Each number is 128 + 24 x the weight over its row's rms, rounded and kept within 0 to 255. Layers, rows and columns count from 0. The size above them is the row's rms in percent of the matrix's.

# layer 11 MLP up, 896x224, rms 0.115, rows 173-179, columns 0-223
size [109 101  97 107  98 100  94]
[[149 105 119 119 121  83 132 130 128 127 107  81 119  97 113 139 145  93 156 152  95 149 117 119 128 155 123  97 147 162 147 139 124 132 123 121 112 131 118  62 139 134 133 135 117 152 122 100 133 145 173 137 139 131 122 135 133 129 127  87 134 134 112 114 146 144 136 161 153 165  62 113 124  69  99 137 138 147 123  55  80 149 156 169 129  98 135  89 115 152 129 122 163 106 175 151 120 152 110  99 154 130 144 143 154 133 130 129  94 149 124  92 117 118 170 102 149 165  91 123 100 162 134  89 106  89 156  69 129  88 133 120 122 140 117 115 132 156 160  92 111 167 123 121 155 127 147 126 164 119 101 114 115 135 126  94 167 161 116 106 130 110  92 154 129 142 132 111 161 148 114 127 118 118 118 147 136 115  73 136 139 173 137 110 144 133 125 104 131 102 120 134 118 154  94 113 125  93 156 163 113 118 135 133 150  95 122 123 103 124 131 127 112  62 176 134  89 160 132 144 146  94 101 106]
 [110 149 147 125 129 102 119  92 143  79 118 143 128 124  94 119 118 118 165 128 150 150 121 108 176 148 158 126 120 109 121 134 142  92 155 115 128 167 128 134 118 108 135 123 106 162 103 109 110 108 158 120 148 105 153 109  95 103 133 172 150 115 142 126 121 153  95 150 119 109  92 129 166  91 107 101 127 147 114 141 114 150 113 147 174 153 126 149 134 120 119 125 153  82 134 140 128 164  93 115 160  89 119 124 123 172 103 105 108 122 128 126 141 122 199 126 139 133  79 138 122 125 156 140 160 165 150 100 177  97 110 131 131 105 129 146 119 107 137 145 121 105 102 154 151 103 141  93 158 128 109 143 113 123 129  79 125 153 144 107 129  98 103 113 139 134 130 182 148 122 116  88  60 126 121 110 191 144 118 102 117 105 164 144 155  98 133 136 177 119 151 133 166 179 125 156  89 168 159 121 139 124 134 138 129 132  96 122 122 104  96  66 146  76 144 141 120 114 133 136 174 143 125 109]
 [ 80  88 118  82 115 134 139 107 186 108  93 124 132 116 168 103  89 168 117 139  82 133 165 147 141 153  92  78  96 119 123 147  93 150 134 135 110  85 112 147 134 124 103 151 154 129 115 102 142 123  68 115  92 121 161 153  81 104 111 150 110 116 142 112 117 105 101 141 114  96 146  92 119 163 123 172 144 121 127 123 155 116 174 130 128 140  97 206 138 108 152 153 149 124 133 157 124 170 138 131 164 149  90 111 154 118 147 166 100 145  85  89 140 122 110 165 178 119 128 173  95 135 110 114 119 114 127 130 136 150 159 117 151 134 148 113  99 113 136 141 108 135 132 140 149 114 115 159 134 168  98 164 138  89 111 117 146 119 111 129 111 121 164 131 119  98 167 118 109 135 111 132 116 138 117 139  97 143 120 150  99 153 154 121  93 161 106 137 121 142  83 136 130 151 114 148 104 130 130 132 124 119 148 106 124 134 130 157 119 166 121 118 154 104 140 107  89 166 111 150 170 116 119 114]
 [130 144 148 103 103 123 133  96 115 107 143 133 102 191 200 129 106  91  77 105 131 128 125 114 120 178 132  79 114 150 138 168 161 160 125  96 126 116 112 127 169 119 101 133  91 115 149 119 147 110 130 144 140 154 110 199 127  82 141 159 146  89 154 125 132 145 120 140 129 136 120 104 114 140 145 141 124  99  69 130 107 118 146 139 136 122 126 169 134  86 145 106 158 115 128 132 117 110 137 105 121 114 144 151 129 142 148 149 142 113  80 104 127 101 128 142 122 146 140 139 155 114  77 125 108 105 103 162 171 140 102 119 136  79 137 144 142 149 125 113 173 145 127 116 108  89 134 179  87 125 137 113 142 105 127 129 149 127 117  88 122 135 148 119 155 149 136 120 107 147  82 104 132 113 134 110 132 154 106 114 177  92 114 162 133 111  94 171 145 149 129 176 135 125 119  90 100 117 142 139 148 152  87 124  96 130 135 101  77 152 131 127  89 108 162 160 144 150 116 144 136 132 132 174]
 [105 149 125 147 156 132 135 155 140 147 136 105 116 124 150 112 143 137 118 166 136 133 128  83 193 171 120  79 142 157 175 133 130 116  87 109  91 149 130  91 129 147 133 159 168 135 141 134 116 120 105 122 140 162 132 149 129  86 161 139 133 142  97 175 137 108 135 124 102 141 100 122  90 117 162 110 134  98  83 134 101 105 132 165 163 179 129 107 123  98 146 147  83 139 114 153 103 166  89 128 100  76 118 135 112 159 109  86  95 191 114 134 127 110 129 143 122 119 146 172 110 165 134 138 123 100 113 158 117 109 155 113 121 137 153 105 151 127 163 123 144 115  67 120 100 144 132 136 127 128 136 104 128 115 120 128 128 132 161 148 105 110 141 148 107 113  80 161 143 169 136 155 154  97 113 146 107 115 128 179 109 151 130 133 114 156 152 128 122 113 119 133  75 124  98  99 119 146 148 143 141 126 118 137 155 136 118  72 198 138 111 132 159 138 118 105 146 109 139 121 125 169 136 107]
 [147 142 139 135 119 124 145 135 134  89 145 116  97 116 145 204 122 156 110 131  79 143 123  80 115 108  93 114 105 119 147 151 139 144  99 122 123  95 163 106 128 148  81 165  92 121 150 152 160 110 125 110 109 139  68  95 114 105  99 143 158 123 110  82 185 179 124 150 133 154  99  95  98 100 118 132 176 131 155  88 158 112 138  83 106 123 119 146  87 130 124 149 168 142 121 138 102 156 109 141 157 131 162 131 126 152 109 167 115 153 112 134 107 111 128 136 105 121 113 119  85 125 160 142 196 141 154 108 110 135 119 129 108 121 130 180 141 120 113 117 132 168 128 112 158  84 118 135 133 159 126 120 138 121 130 123 135 122 130 156 131 121 124 118 137 122 154  81 120 104 138 168 118 121 137 104 128 153 143 164 119 149  64 143 132 133 122 160 127  76 143 150 113 112 144 145 126 117 146 144 125 130 141 151 149 124 128  97 129 103 121 122 111 105 186 107 166 136 164  98 147 126 106  83]
 [108 115  99 176 128 119  97 110 136 135 159 157 119 200 131 146 154 121 142  94 124 152 157 139 116 116 131 115 101 128 116 122 151 139 145 157 172 147 105 134 114 115 139  83 102 174 130  92 139 144 155 142 116  99 149 140 153 141 106 128  96 148 171 155 121 138  77 117 158  86 128 103 150 155 134 102 124 114 126 133 160  98 136 137 144  85  91  94 138 138 106 151  89 119 158 127 113 181 157 118 108 129 132  95 135 141 155 111 128 115  92 123 143 101 148 121 113 148 100 151 112 138  67 141 111 134 109 166 166 126 159 103 108  84  82 144 137 160 120 147 125 142 169 131 148  83 176 108 148 119  90 120 132 135 161 141 126 104  92 123  97 136 140 172 135 141 136 158  99 123 118 136 119 111 131 118 159 144  81 103 140 104 166 108 136 118 144  88 111 120 115 122 111 117 131 182 100  86 127 153 166 135 154 159 134 158 161 134 113 118  87 124 160 144 148 116 131 142 171 102 125 129 126 109]]
# layer 11 MLP down (transposed), 896x224, rms 0.128, rows 173-179, columns 0-223
size [104 100  93 107 100  93  92]
[[109  84 125 102 125 105 118 148 149  90 144 115 145 133 146 113 108 120 159 129 158  99  96  92 148 134 136 201 104  99 106  87 103 147 157 156 106 142 116 158 130 122 128 106 100 109 123  89 125 164 119 134 114 139 127 105 134 122  96  74 118 153 150 120 101 188 115 145 150 128 109 114  86 156  97 153  99 102 135 125 132 146 103 139 136 130 151 136 110 101 163 106  83 125 105 130 115 153 134 104 110 185 114 122 129 142 106 120 106 134 139 124 114  88 126 165  82 106 129 143 130 137  96 153 152 133 132 148  84 129 138 132 106 121 116 123 158 145 132 108 135 103 136 144 128 112 113 153 142 129 107 128 155 108 102 152 104 143 109 145  77 140 111 102 141 139 149 137 159  85  99 149 120 135 100 115 108  99  91 168 118  96 133 103 119 116 106 144  95  89 153 114 106  95 107 209 161  88 138 147 152 168 176 151 160 137 149 137 127 155  97 115 143 100 171 126 143 126 115  87  96 108 129 123]
 [122 118 112 151 108 142 152 113 148 127 132 138 123 113 129 122  98 157 100 121 139 101 117 140  81 127 110 119 112 136 108 100  95  96  81 152  87 141 124  83 123 145 153 145 108 165 165 121  92 138 115 151 117 132 137 121 131 147 114 142 121 140 138 158 109  85 197 121 126 103 161 163 128 150 156 104 137 133 135  92 129 134 163  92 133  90 151 126 146 143 109 155 122 115 142 144 144  87  97 115 124 167 158 125 146 125 134 141 144 157  87 142 123 161 110  95 146 108  96  78 140 130 111 159 128 152 142  97 149 132 108 136 126 119 123 140 150 156  90  96  85  92 149 121 143 133 134 134 104 161 129 122 123 148  79 139 123 106 164  78 132 119 132 129  98 174 130 132 150 116 109 121 162 159 109 117 129 136 148 145  90 117 118 113  95 152 103  99 100  95 131 139 101 143 182  33 159  66 105 118 139 148 120 141 137 128  99 130 146 126 109 121 119 130 181 107  87 118 127 127 158  92  98 114]
 [140 152 126 105 117 149 137 110 153 118 164 147  83 143 146 142 130 149 115 133 150 137 108 111 170 138 141  77 123 149 106 124 132  86 127 120 157 148 164 132  99 140 114  93 127 105 107 126 168  88 110 196 132 111 111 150 135 147 174 119 132 161 129 114 119 137 138 123 184 125  96 131 107 130 152 125 127 113 129 172 138 131 127 103 142 112 112 118 165 128 168 107 118 119 107 144 111 136 104 102 120  89 166 162 131 109 158  91 136 129 156 100 140 109  88 101 142  97 103  56 144 165 120 112 175 167 126 125 126 167 170 107 134 152 109 119 172 116 103  73 162  95 126 158 129 118 146 118 133 145 144 137 135 156 148 118 135 114  98 138 152 118 128 141 134 141 134 115 134 132  82 103 159 150 130 114 124 133 109 142 162 135 105 129 113 167 119 121 158 149  84 114 106  95 117 108 111 122 120 126 162 120  93 188  88 128 153  89 126 135 132 107  66 106 129 140  88  81 136 145 118 109 101 155]
 [ 96 125 137 141 131 115 104 169 155 115 113 179 171 118 160 121 112 113 124 100  65 125  68  86  96 161 145 200 133 162 119 145 135 145 131  76 124 125 104 136 140 158 116  90 119 117 154 123 146  94 165 135 136 117 110 102 150 126 150  66 123 129 126 152  89 154 161 118 114 126 132 109 131 164 105 152 145 124 109 103 173 116 172 143  77  90 143 119 135 108 154 118 135 118 149 129 152 104 147 134 136 155 103 119 124 138 134 158 105 136 103 108 109 113 163  94 140 148 120 116 111 110 140 137 142  92 160 154 141 122 165 148 142 144 133 138  94 114 133 124 135 116 113 122 126 147 148 138 125 142 145 116 113 106 165 137 115 153 180 145 126 115 130 128 147 125  76 114 107 125 101 148 148 111 172 128 155 110  99  98 128 120 134 126 118  96 142 201  91 117 114 154 196 136 119  92  94 124 113 118 132 144 107 128 123 121 111 121 123  89 113 149  78 102 169 107 164 125 125 157 157 136 124 128]
 [143  82 152 107 115 119 109 124 151 145 148 120 154 147 155  98 164  94 102 133 142 150 157 119 145 106 152 162 140  92 120 117 141 107 101 152 138 105 100  95  95 165 173 140 106 134 136  98 130 147 104 117 156 125 164 150 101 116 129 115  73 109 138 132 111 147 136  86 105 122 141 128 119 125 155 158  96 156 112 124 121 140 109 129 147 133 119 164 124 125 112  25 143 120 168 153 103 105 124 157 155 123 122 104 139 102 132 186 121 133 109 119 141 141  69 107 123  98 122  85  97  96 132 147 165 116 181 119 128 122 152 135 156 147  80 126 159 132 149 101 100  78 148 120 145 127 108 152 134 131 128 117 143 161 124 146 133 125 143 141 136 113 157  99 130 139 119 118 117 144 109 111 131 150 141 119 127 143 141 115 132 117 144 132  76 137 144 134  82 107 111 173 160 152 151 128 142 109 139 104  97 113 123 101 139 171 149 192 147 124 105  99 145 124 120 185 118 119 113 184 160 117 107 111]
 [170  73  92 108 110 113  89 117 124 161 143 154 121 121  67 130 132 192 131 137 137 135 123 120 151 104 107  87 173 152 147 170 118 129  67 122 126 119 121 114 129 111  94 149 114  98  88 111 150 121 117 143 150 162 121 101 129 130 112 141  95 127 158 131 140  99  82 109 112 107 137 146 148  59 110  99 140 143 106 154 140 100  99 125 169 102 137 128 111 140 120 130 127 133 164 154 144 143 160 165 116  90 145 141  57 150 127 155 100  96 135 101 171 147 170 108 139 145 122 117 119 109 138 132  96 121 113 114 112 130 136 100 145 166 124  91 129 175 132 136 135 141 146 159 136 138 163 111 114 135 159 104 133 107 141 118 125 105 136 127 126 144 109 108 149 118  92  86 175 146 131 143  85 140 120 150  99 143 151 121 126 141 146 110  95 161 124  75 125 146 139 134 140 124 144 148 148 122 134 103 112 108 147 149 138 165 153 172 116 101 140 189 142 136  94 138 120 165 119  89 130 128 113 132]
 [108 142 120  87 110 125  77 132 118 134 124 157 130 104 110 110 113 131 151 140  94 164 107 135 137 112  94 152 167 136 147 113  93  98 118  94 108 179 105 144 117 126  93 102 114 122 125 131 134 115  83  77 117 158 110 120 120 107 102  77 140 132 155  80 148 119 169 121  93 176 136 130  98 110  93 117 137 141 120 109 101  98 110 162 149 169 154 126 130 122 126 130 157 122  85 117 177  97 125 111 144 101 161 201 117 111  97 177 140 128 114 148 140 140 140 136 140 117 136 157 109 110 136 105  98 142 167 120 111 148 143 146 125 157 132 119 130 159 120 133 163 146 164 108 118 160 108 166 128 164 155 168 140 145 107 143 155 148 155 168  97 122 137 114 167 117 111 126 143 129 114 143 136 164 125 142 103 113 175 182 145 176 112 128 105 165 113 128 146  99 173 106 115 133 121 119 100 123 141 122 124 118 136 116 131 117  89  88 195 145 131 125  91 121 105 138 105  91 124 127 133 122 134 110]]